Weights of a small GPT-style language model, trained from scratch on English Wikipedia.
Size: MLP 2048 squared ReLU, 89.5M parameters.
Architecture: RMSNorm before each block, rotary positions, untied embeddings, local attention windows, short convolutions.
Each number is 128 + 24 x the weight over the matrix's rms, rounded and kept within 0 to 255. Layers, rows and columns count from 0. Numbers have three digits each.

# layer 4 attention key, 512x512, rms 0.114, rows 432-463, columns 384-415
118144138166154122112106184145130132123103132097136143133166111113123096087156157139112113122176
150108083129135120169131106152098119121117139146126111110123094176123103123093110144138119121094
142140156132149124157196113110158132125147107122123092112154101155119129115141090140124128076117
121115131140112112135128213173178085136150134139163145155128120147114133129161097098121109076171
140155122120122107134127170108150151137127155166129160133133173119130136103150114089142112087144
167097170158158147119105147138121104128149142150158120102114095104169119165137123130082122135110
089118152131144148145133125131149161177144152153123147133108160166128178160106150088126100113136
134117179119140144164146112117134132110127104166139136073131132140156155092153154126105130095105
114128139126113154144144122164127114109110151131113120151114125163140114160161128110147108161071
120138169144101140120122096140149130130127123142107149100121148143157125108139123150089131130145
119093134090119104111120229143118133145072128139138144151137153168132106109164180103169130156148
146155136112169139115142093107130155158128106145171119147126135105131137143142112147151141144130
134142165073104120090056160153176137143142145115081144154142107138130154117148152103102153114161
164171096086122059100144143150094132127132116124099118083144133123096148134075103179104093122128
097115124101127116132140147114125136121139159098140115154133179144129128116117133155118145146115
123103151154122101115128144106138101137090145117143141104118062103147099145155131113119100138178
145103102133089119098151145138154089149060086119121106133150139123137169143144065118150131139122
145152092083138126141113118134149131098181052102132131163099120115096117128122157151117125103077
136133117134125115157116155118145140125125138111138136133133123121126141149112151118108109129128
104136057133158151120141170086134125072096100142133125143141125184081158133138153131174132160106
157086179090140150094138096114081119128151066132109119118142101111080148126135116159179141134115
126099128151122109092123090114122122124138127130122123136136152085124138116121100136166154134123
108108146138108124155119157122120135124101138140112134114145110124164104117152098145157138122114
155166179130125113118103110120124129150146128127139111068129088105125123134108095095157128120113
129092172125116137118112118102105123161140144135120104101108092101171119126155113099193136097118
110131131128127098143136122108148157135113096135129149090103127150099119090115108120114162116083
115150123184101154122114167128112128123099128138137125114112108133082119126136101099111094100162
126109128118096119134140128116138133143105111129128129149140110127100132117124133131121159129146
117148101126147113135132161086132152126131111149102132122129123147152140153096141148091162138139
109123116150140119105107121120128163120122140133120165129114133101129136118148164136119106136135
120112128141123131167101155122093114111114097126116130122177119158130151103141137116108160105147
134119114097120072086127112112122159174138088140132091158134146110126150122086138138153130109100
# layer 4 attention query, 512x512, rms 0.116, rows 433-464, columns 384-415
139180102080163134159139180149122148139084144116151131076131129188139176131142100171159164130129
144110112137088127162160141119098126120115085114167108113099156125160149118135141142114138149126
134135102168140118144166180137137127148124109088194135118095172107102132135151159113118125184110
088102111122123179104161152179136108131105113190139160142161122128104178131116090156088118139087
143127154120141103169126145075140105153114130150115141105105127075153142116181130135093087183105
166087117107121131165114133124083086130162136141131105115112142158130147079150153103061090073110
159079127127167140122102104135132138133080089140149086117134140130128088140148141157089106148111
121133135127136129106146122138161112126147134112185166132147121130110142139106111181141111101086
092123130116118099152156170125136152144142118096153119117153129165152130119118129124092144106174
116151083175134091132134156089156133137137142109163132163139116128103144105156176125175155104158
117106054050134109072083104156126156124143131113115159159140113129088121072099087135170080141108
129095145125106104111129119126123141096107161117121074117149183143144111178149153170171113121146
129123077158157117122140135166136102183141119130119126136167165146185106129112095094104144137098
141145077160066101127101105129121115171124097136117144086158119187166128116101144087145154132105
122123140106115122151116116142124154154157150105148113122165059167113119145144145124153117097124
123088101125157111135144139131114124123111112120128114114179124128152130137133162150073129142113
132184102142134161096131118111190153138085132120074114140117120099140164110146162095117096122104
118156152134119140130117117101127167156110123113130116098087100123140147105139076121192134129148
116082140121137125115135160160094141132147128139129153064126118143131106127114113159160141094160
144090128106115108144135154121113114119154122119129163121150132138171112139142144146125125129166
145140133127120111124125089138134137137130130137144109117165122122124165138130145147073108120097
113113112090149107140152149138111113148145128092112157126105117144131127067126156127143112141169
106099152126139159131131126119114134085137113111133104132173142131128135165129152122058138130100
106107127122097132126132116099124149139096131122125145144137140129150119120095100162108130126104
147126123142122137117147092118140126140139115112138102115099133135116137173163136145092110103098
163132103144135124121117106145149130123142159150107133161105105105092139122136138118141108111158
143151131093100129151134103124113108143146123106096168153106132098112147087134125122161100125140
145116119108136142126118141131139129112132109140105152127116131115094131110136122105141088128161
124122109107139130128135138131129094087125121142105123130130128122105140117109113132125153124122
135121095101134156139129125152097102154119165125113140157158125119118115155108126114155108141141
126102189142105130107124130127136128118101125139161138118110173119131157126098159138159123121154
100110118111129132147138160122156143068124096141156098146148130127128132105089107108141155121130
# layer 4 attention value, 512x512, rms 0.124, rows 384-447, columns 384-415
131096101124160176118132111080143141104149112151146140138142101146182142111107123091118079129133
181109124142107144153114115129118087118140118151101116137152131130138169125116112121147142109155
134124170105116110150130108107122117138111094099133133145090105115163134121170105142140127117123
128114148143151149139130122116128141138162121094109147114151102110132111151118091106104161135088
106095117116096119150113118145183136126131120127183111105126114150156127065146108128136123101131
129084122096103093138122157114129162130099131155133124162124145175137105127169150097114156104126
127115151111130144101132096175175136115142173121086149137116111139126100114155098127121155117147
123191133152156123124123108142154168194122144134131134173126139167116125128154144129136107137162
123153081104116112138126131136174093074130103150113103135126124141121126162134171146120104119113
135147114138150098151121132108118109162150134087128102192130095129141086145121108119131125121141
167099111065145147099162169147118156136077102134118137132136124124128189155142118092095155111084
169120151131154150110132152086133134112127089109153139119120141173131113142134121154128127100133
108127090130115128139141097128134151112125127122138177115138145150098158087144155169137152122139
132110102093155137114148172112139119163108122073093125153133117114135133131124119121106134100144
150109148119115171123107151157132110161141163131140142149163118122122148120155164130146124084151
146138107101129094129124166127125134133108170155091141120116096151197125117116110138106134107108
119140110143111141101118127114130153170100149164112111141104110103110137080142179090119131132128
145130132140142134128095146079103157155184161127194154167139103151141163113113118128093114136163
107160102077084117192137086118143163165121117171135128123102093135112100112137054159132171105112
094139133106179104129114133166108152132102139076107139150126091168148106153146138120092165143109
117143140088123107151127141123161084160125147115124122133134136114085138079100118106146119154135
117126108155155127118145080128130126133116112146145137114151124118151147057142122114096155126149
096159124162152109145182157176129112121099099127117119131097119146114168067170155125124163127138
098119149134113170126139113118118154111124133163118145126089101142120128149062116108140132151137
104125143116153141126111152169130143138143107167115123143121139137125103125104141156124156116143
145154113119122102086097128125134106146144126144156100151124110095139153174173118135150138085152
120152108132087112134143152164164124118130080130136136133115165145127118120119143124139123110130
131127106109127165123177122107176123136117120130084118138127138127110132129138108147147170135127
116125155105129125159134127151124092150142141122127082159098149130155138136129081154136129144120
120116067107168148147134137169133120125084127093143114085144094140119162101092158125122133127134
141206152135123093074194165122097093098101155128120118122112098141128129122139159147132168088126
087130125085110089146138125124101132138124141125128094104130108139100116180126092100095130150143
137135143106093165128132129192160107165135155169132165175101102135170152124141156171127096140175
159164101146120127124127152120130113119118163176170096140133129165128164108116149145171155166106
169111164187116156145112136156121111156148147094126145139121155146152112143074124101136117164075
121153084114079108149166150155180111131130155147167118157088104127153124150191155108084142139133
169144140157118090134160130110117118177139113126173101131095115115120122141135117113153103095183
132081124102149118151120144149128149140135097139122114143130118083116127093088121162095142156121
149109155139172167093071103116119155165126162173134135072127110130129105111107137155122175118145
133134097143114137100125150130153134180178117126136137183122164157147162126162129133131133113124
092115110138126121143070097148100125168093083129157152075106153141118104133124141116133079100119
143117166123145123131111120150138110151116093146148130082163138166121092104114147083115125108086
101111136143120187110165146130125160125151126101125169134171133107120158129141178136130067099086
150120151117124108129146129149120151146076143107117154148096162096128128160141109152139104140099
191145136157115153134149136155125137118122153138175090125148142137137121115100133106144117120116
120109138162120132151111139146123141165097145134154137095113132115111157126166101144119136100149
135124153089106078087148167109143093136090081113191116174070130138104169136172106097129128134120
109110110075146099190139133104115149098130137132110112195116130154125088124104115095104127131155
184125151118109163134159120133139113085142115149122129130132127117124089126093055148127166126110
113130108131162111153121102162088121147169133176132150142074106112120156097147135151157112119124
126128105128176121109136176144120194137148127140103141117167126154124131164116159056098084102141
088122127119133147151106123135145162145149185130125090117131151138126118097151171121097105165114
129109120170158135086155120116122093148143121105129096137093174117127123136129135140127140118114
086155133141131097105114146109162131126060135081149131140130145139116099142129115147165127147156
141057110102176127109188117139130144084102160185186115113161120142094097070117158136100129147115
138133100150109100132149132121149112168157155150156138165100143088121121086143151077083105097132
162135119126110096123132140129117128121124133107115098139080161193182095122121100145119137104146
156147159136165106147113119135121134133120105089114129106166143110151144093092129107135076150161
148167112155128112165099103134101137141105180158097148099153138098136138088106125144130150122104
134130106101124096122144097118105126149150128140092122169131148086144151172126155132129165093156
121093095142156137156145076112108150153128147070152144134147151144054098091140123162128136079160
105091137124156113135103156118107148113137099111112123145105182140156142119127112107116135153098
154137093112114161137119124159123125150075141124139112129105138166142160114132109172114178116154
104173137107127139171143161118148097171093195122117136119136149133119098144129100158162115136102
# layer 4 attention output (transposed), 512x512, rms 0.136, rows 384-447, columns 384-415
118122078161164168139109104072139129142137141129123139171126131147090128153164136141126160140151
125123089119149102130178133133109119112144098130159133119110132120102165146157154112142099142112
136146155124098107174114113117133140147096140122106157124100124113111103120126103137127159166109
132130128135168122108140106089178142113153078102101141094120105115150105153132112094140133107142
087100122141088118115148096083112095150121140141123133124099154109130129133111113103138110116143
140100134140130135172131086118153109108159130148128116172124118131123115157132159089132157130113
110133093097122122118140113109137157160136132144165132133108135160145123119107124121102096143149
122136106141098090131151164121073144113139114150111100121137174128131105136149149097136102132142
117119136123130148121124148122156170111110134165137113130143125171157109129141148139123139148122
102111167141136117092132114122106144098138126131165164094113128122129155118135129088127097125151
088148125098192131153149106147136118111122156127087123076134091133133144120128137159124081184108
149136163121106116116133100113105156094108131171114129116143147141106109115132121114109108148140
105144141170109134133110132124160148145143106137113138173148185130115142171139137077121062132140
120101104113111129153133126134076145130107135176113144088152097160135087179117170122136166167119
120147174099114138140159116118117119110142112131152132136088111134158128115121145096108126126147
083113150116149102166117112163122151118132157086133119122142114109148099168117122153136117130104
124128137158093143166174093156141121098139123170113160102125121151163164169151126109157110126154
118113096140151164156107089145118089150121104109096111115097109101097085127176142120132154148127
147135111118146123112116135152104132097149133161099116099125114136100148158115146138149110126128
087132176128123138106106111082044165108120135151136145102143066179131110120155103155101086119097
132088122146132155095109132143136109104105124117148143122110116089143115174106107133141135129116
127144116122118108147121145105128128128108132165137114132134183129104117140082132110128105117097
142147130104132163103135097123088139085171167176152115114112134118107148163134119150134111128106
107123099170183165140147138121098101174128151115120177163182135128122131143090184142121144122165
133097130123148126155116121116108147141128137166148167125110135153153146146083110145124132091148
135103130115127168146097085128136146090108085132158135104139129086176152129097111123103164131117
107109153167147166116127120124137088174078127106139170152150143125115146133091152144115115109155
119140161090179117073120143148139137143127125102141153153112140197131081116152143119101081065148
148070115166130167104110122112129135119115101128139125128151157114132143111101140115120099104107
103073159136109179125120108142132117159146130120123120112099155141095166135117109105149110155115
169145137083122133174136074125107133067114076135140137112147119147106155109102180148109134114140
127102116117120108152112108110150108105132124101142127151112106155123131094090129139128114105129
128090147134112089131082110114098126141154101142129159162088180127103099122166135107130089088121
074075108194111113114131118161095180102141121138096165142099131135183095145110131099051142136120
157144106087157145117125130104095160109139108102153155146136129113101116099158112111136152106125
102132125134116136136124119140093113132144085155142086131098128121140101124154128093140156122134
113147105093059149133115130196097101145114127153137126159101119080136108127116068132140093168125
109122144124108106141131119112166075145084142092121124091108114123108171143180140120165171152157
157158126118105050166167106127100118106111114126130144107140118131103166133131161115127122141141
110127120145095161144110138172146126125139136138102139118098148115094129131140098130125099136098
104159161121100107102156107140148158111147173178141092112181129169136075113168150147161104141118
135115110149147105136139150118119110119125132148110126127103113099148110148147139099115145139132
084194108171139120132092138146132106089105165139110159126088117100076081104092166121129115118166
120134153124101120106144150113136139117135146118117117115103092132128096162153088119135161142153
120084168118132140176141124115097097149153127115122120120094169112103126136144135111144127082129
151130143094119141099146127161142133069109141097156133135130139130141145088110092116142141150128
098100146144153175140126134125107124135115129140097098136106128151079130126122148130117150138147
120141073084118113121145099152147081120148120113116163145107125135136113141115141088160147135076
108138105118133145143138142142109144109121132100139098168165159152079112148126172146151114108114
126093111121109137108102127134136143164113148107119093158110138173131123134136101140134106130130
089142167083195115141138101137103119118115163075163112133147125136099107134139115164121138147143
115166160123084152105164124110118116110070122108179174108093109140129104124100117112162155072145
106128155156150103147141153098112158161133070136138123154145153138138121083107153138145146129139
134116130163108111108117112145109183105131112156108148107109092088089149105137137111121107146126
119137136110143139110165107135135122140149114060132092143131154127147149172118125130177098129118
162164113151104144108156110113124093171140079085066087150142144113138111135153105149158149116112
133120117102106118111161114094125111141156112148131137141115125123133095118139129168126154092089
135165153098109133150076103120135092095133140137111146114096158122122144127185120118112129111108
111126087113128157095088141143133173120164140089176145104135136125103157170132141127147068130165
140121124109122139116118149138159105128139130165137112099163127089179172097134115173175163101087
112147151121120145170185153116124089161151086152106156139136109097129151136114123123168096116145
086147126176142144139147130137102100104129187120126137176135115128129128165120113110116139115112
152163122150157122132127104105163157137183133120121142094121113094140143118120182109181078115094
161127120170121162128158121121092169105156033147156073145143154142145158132118086102113118126156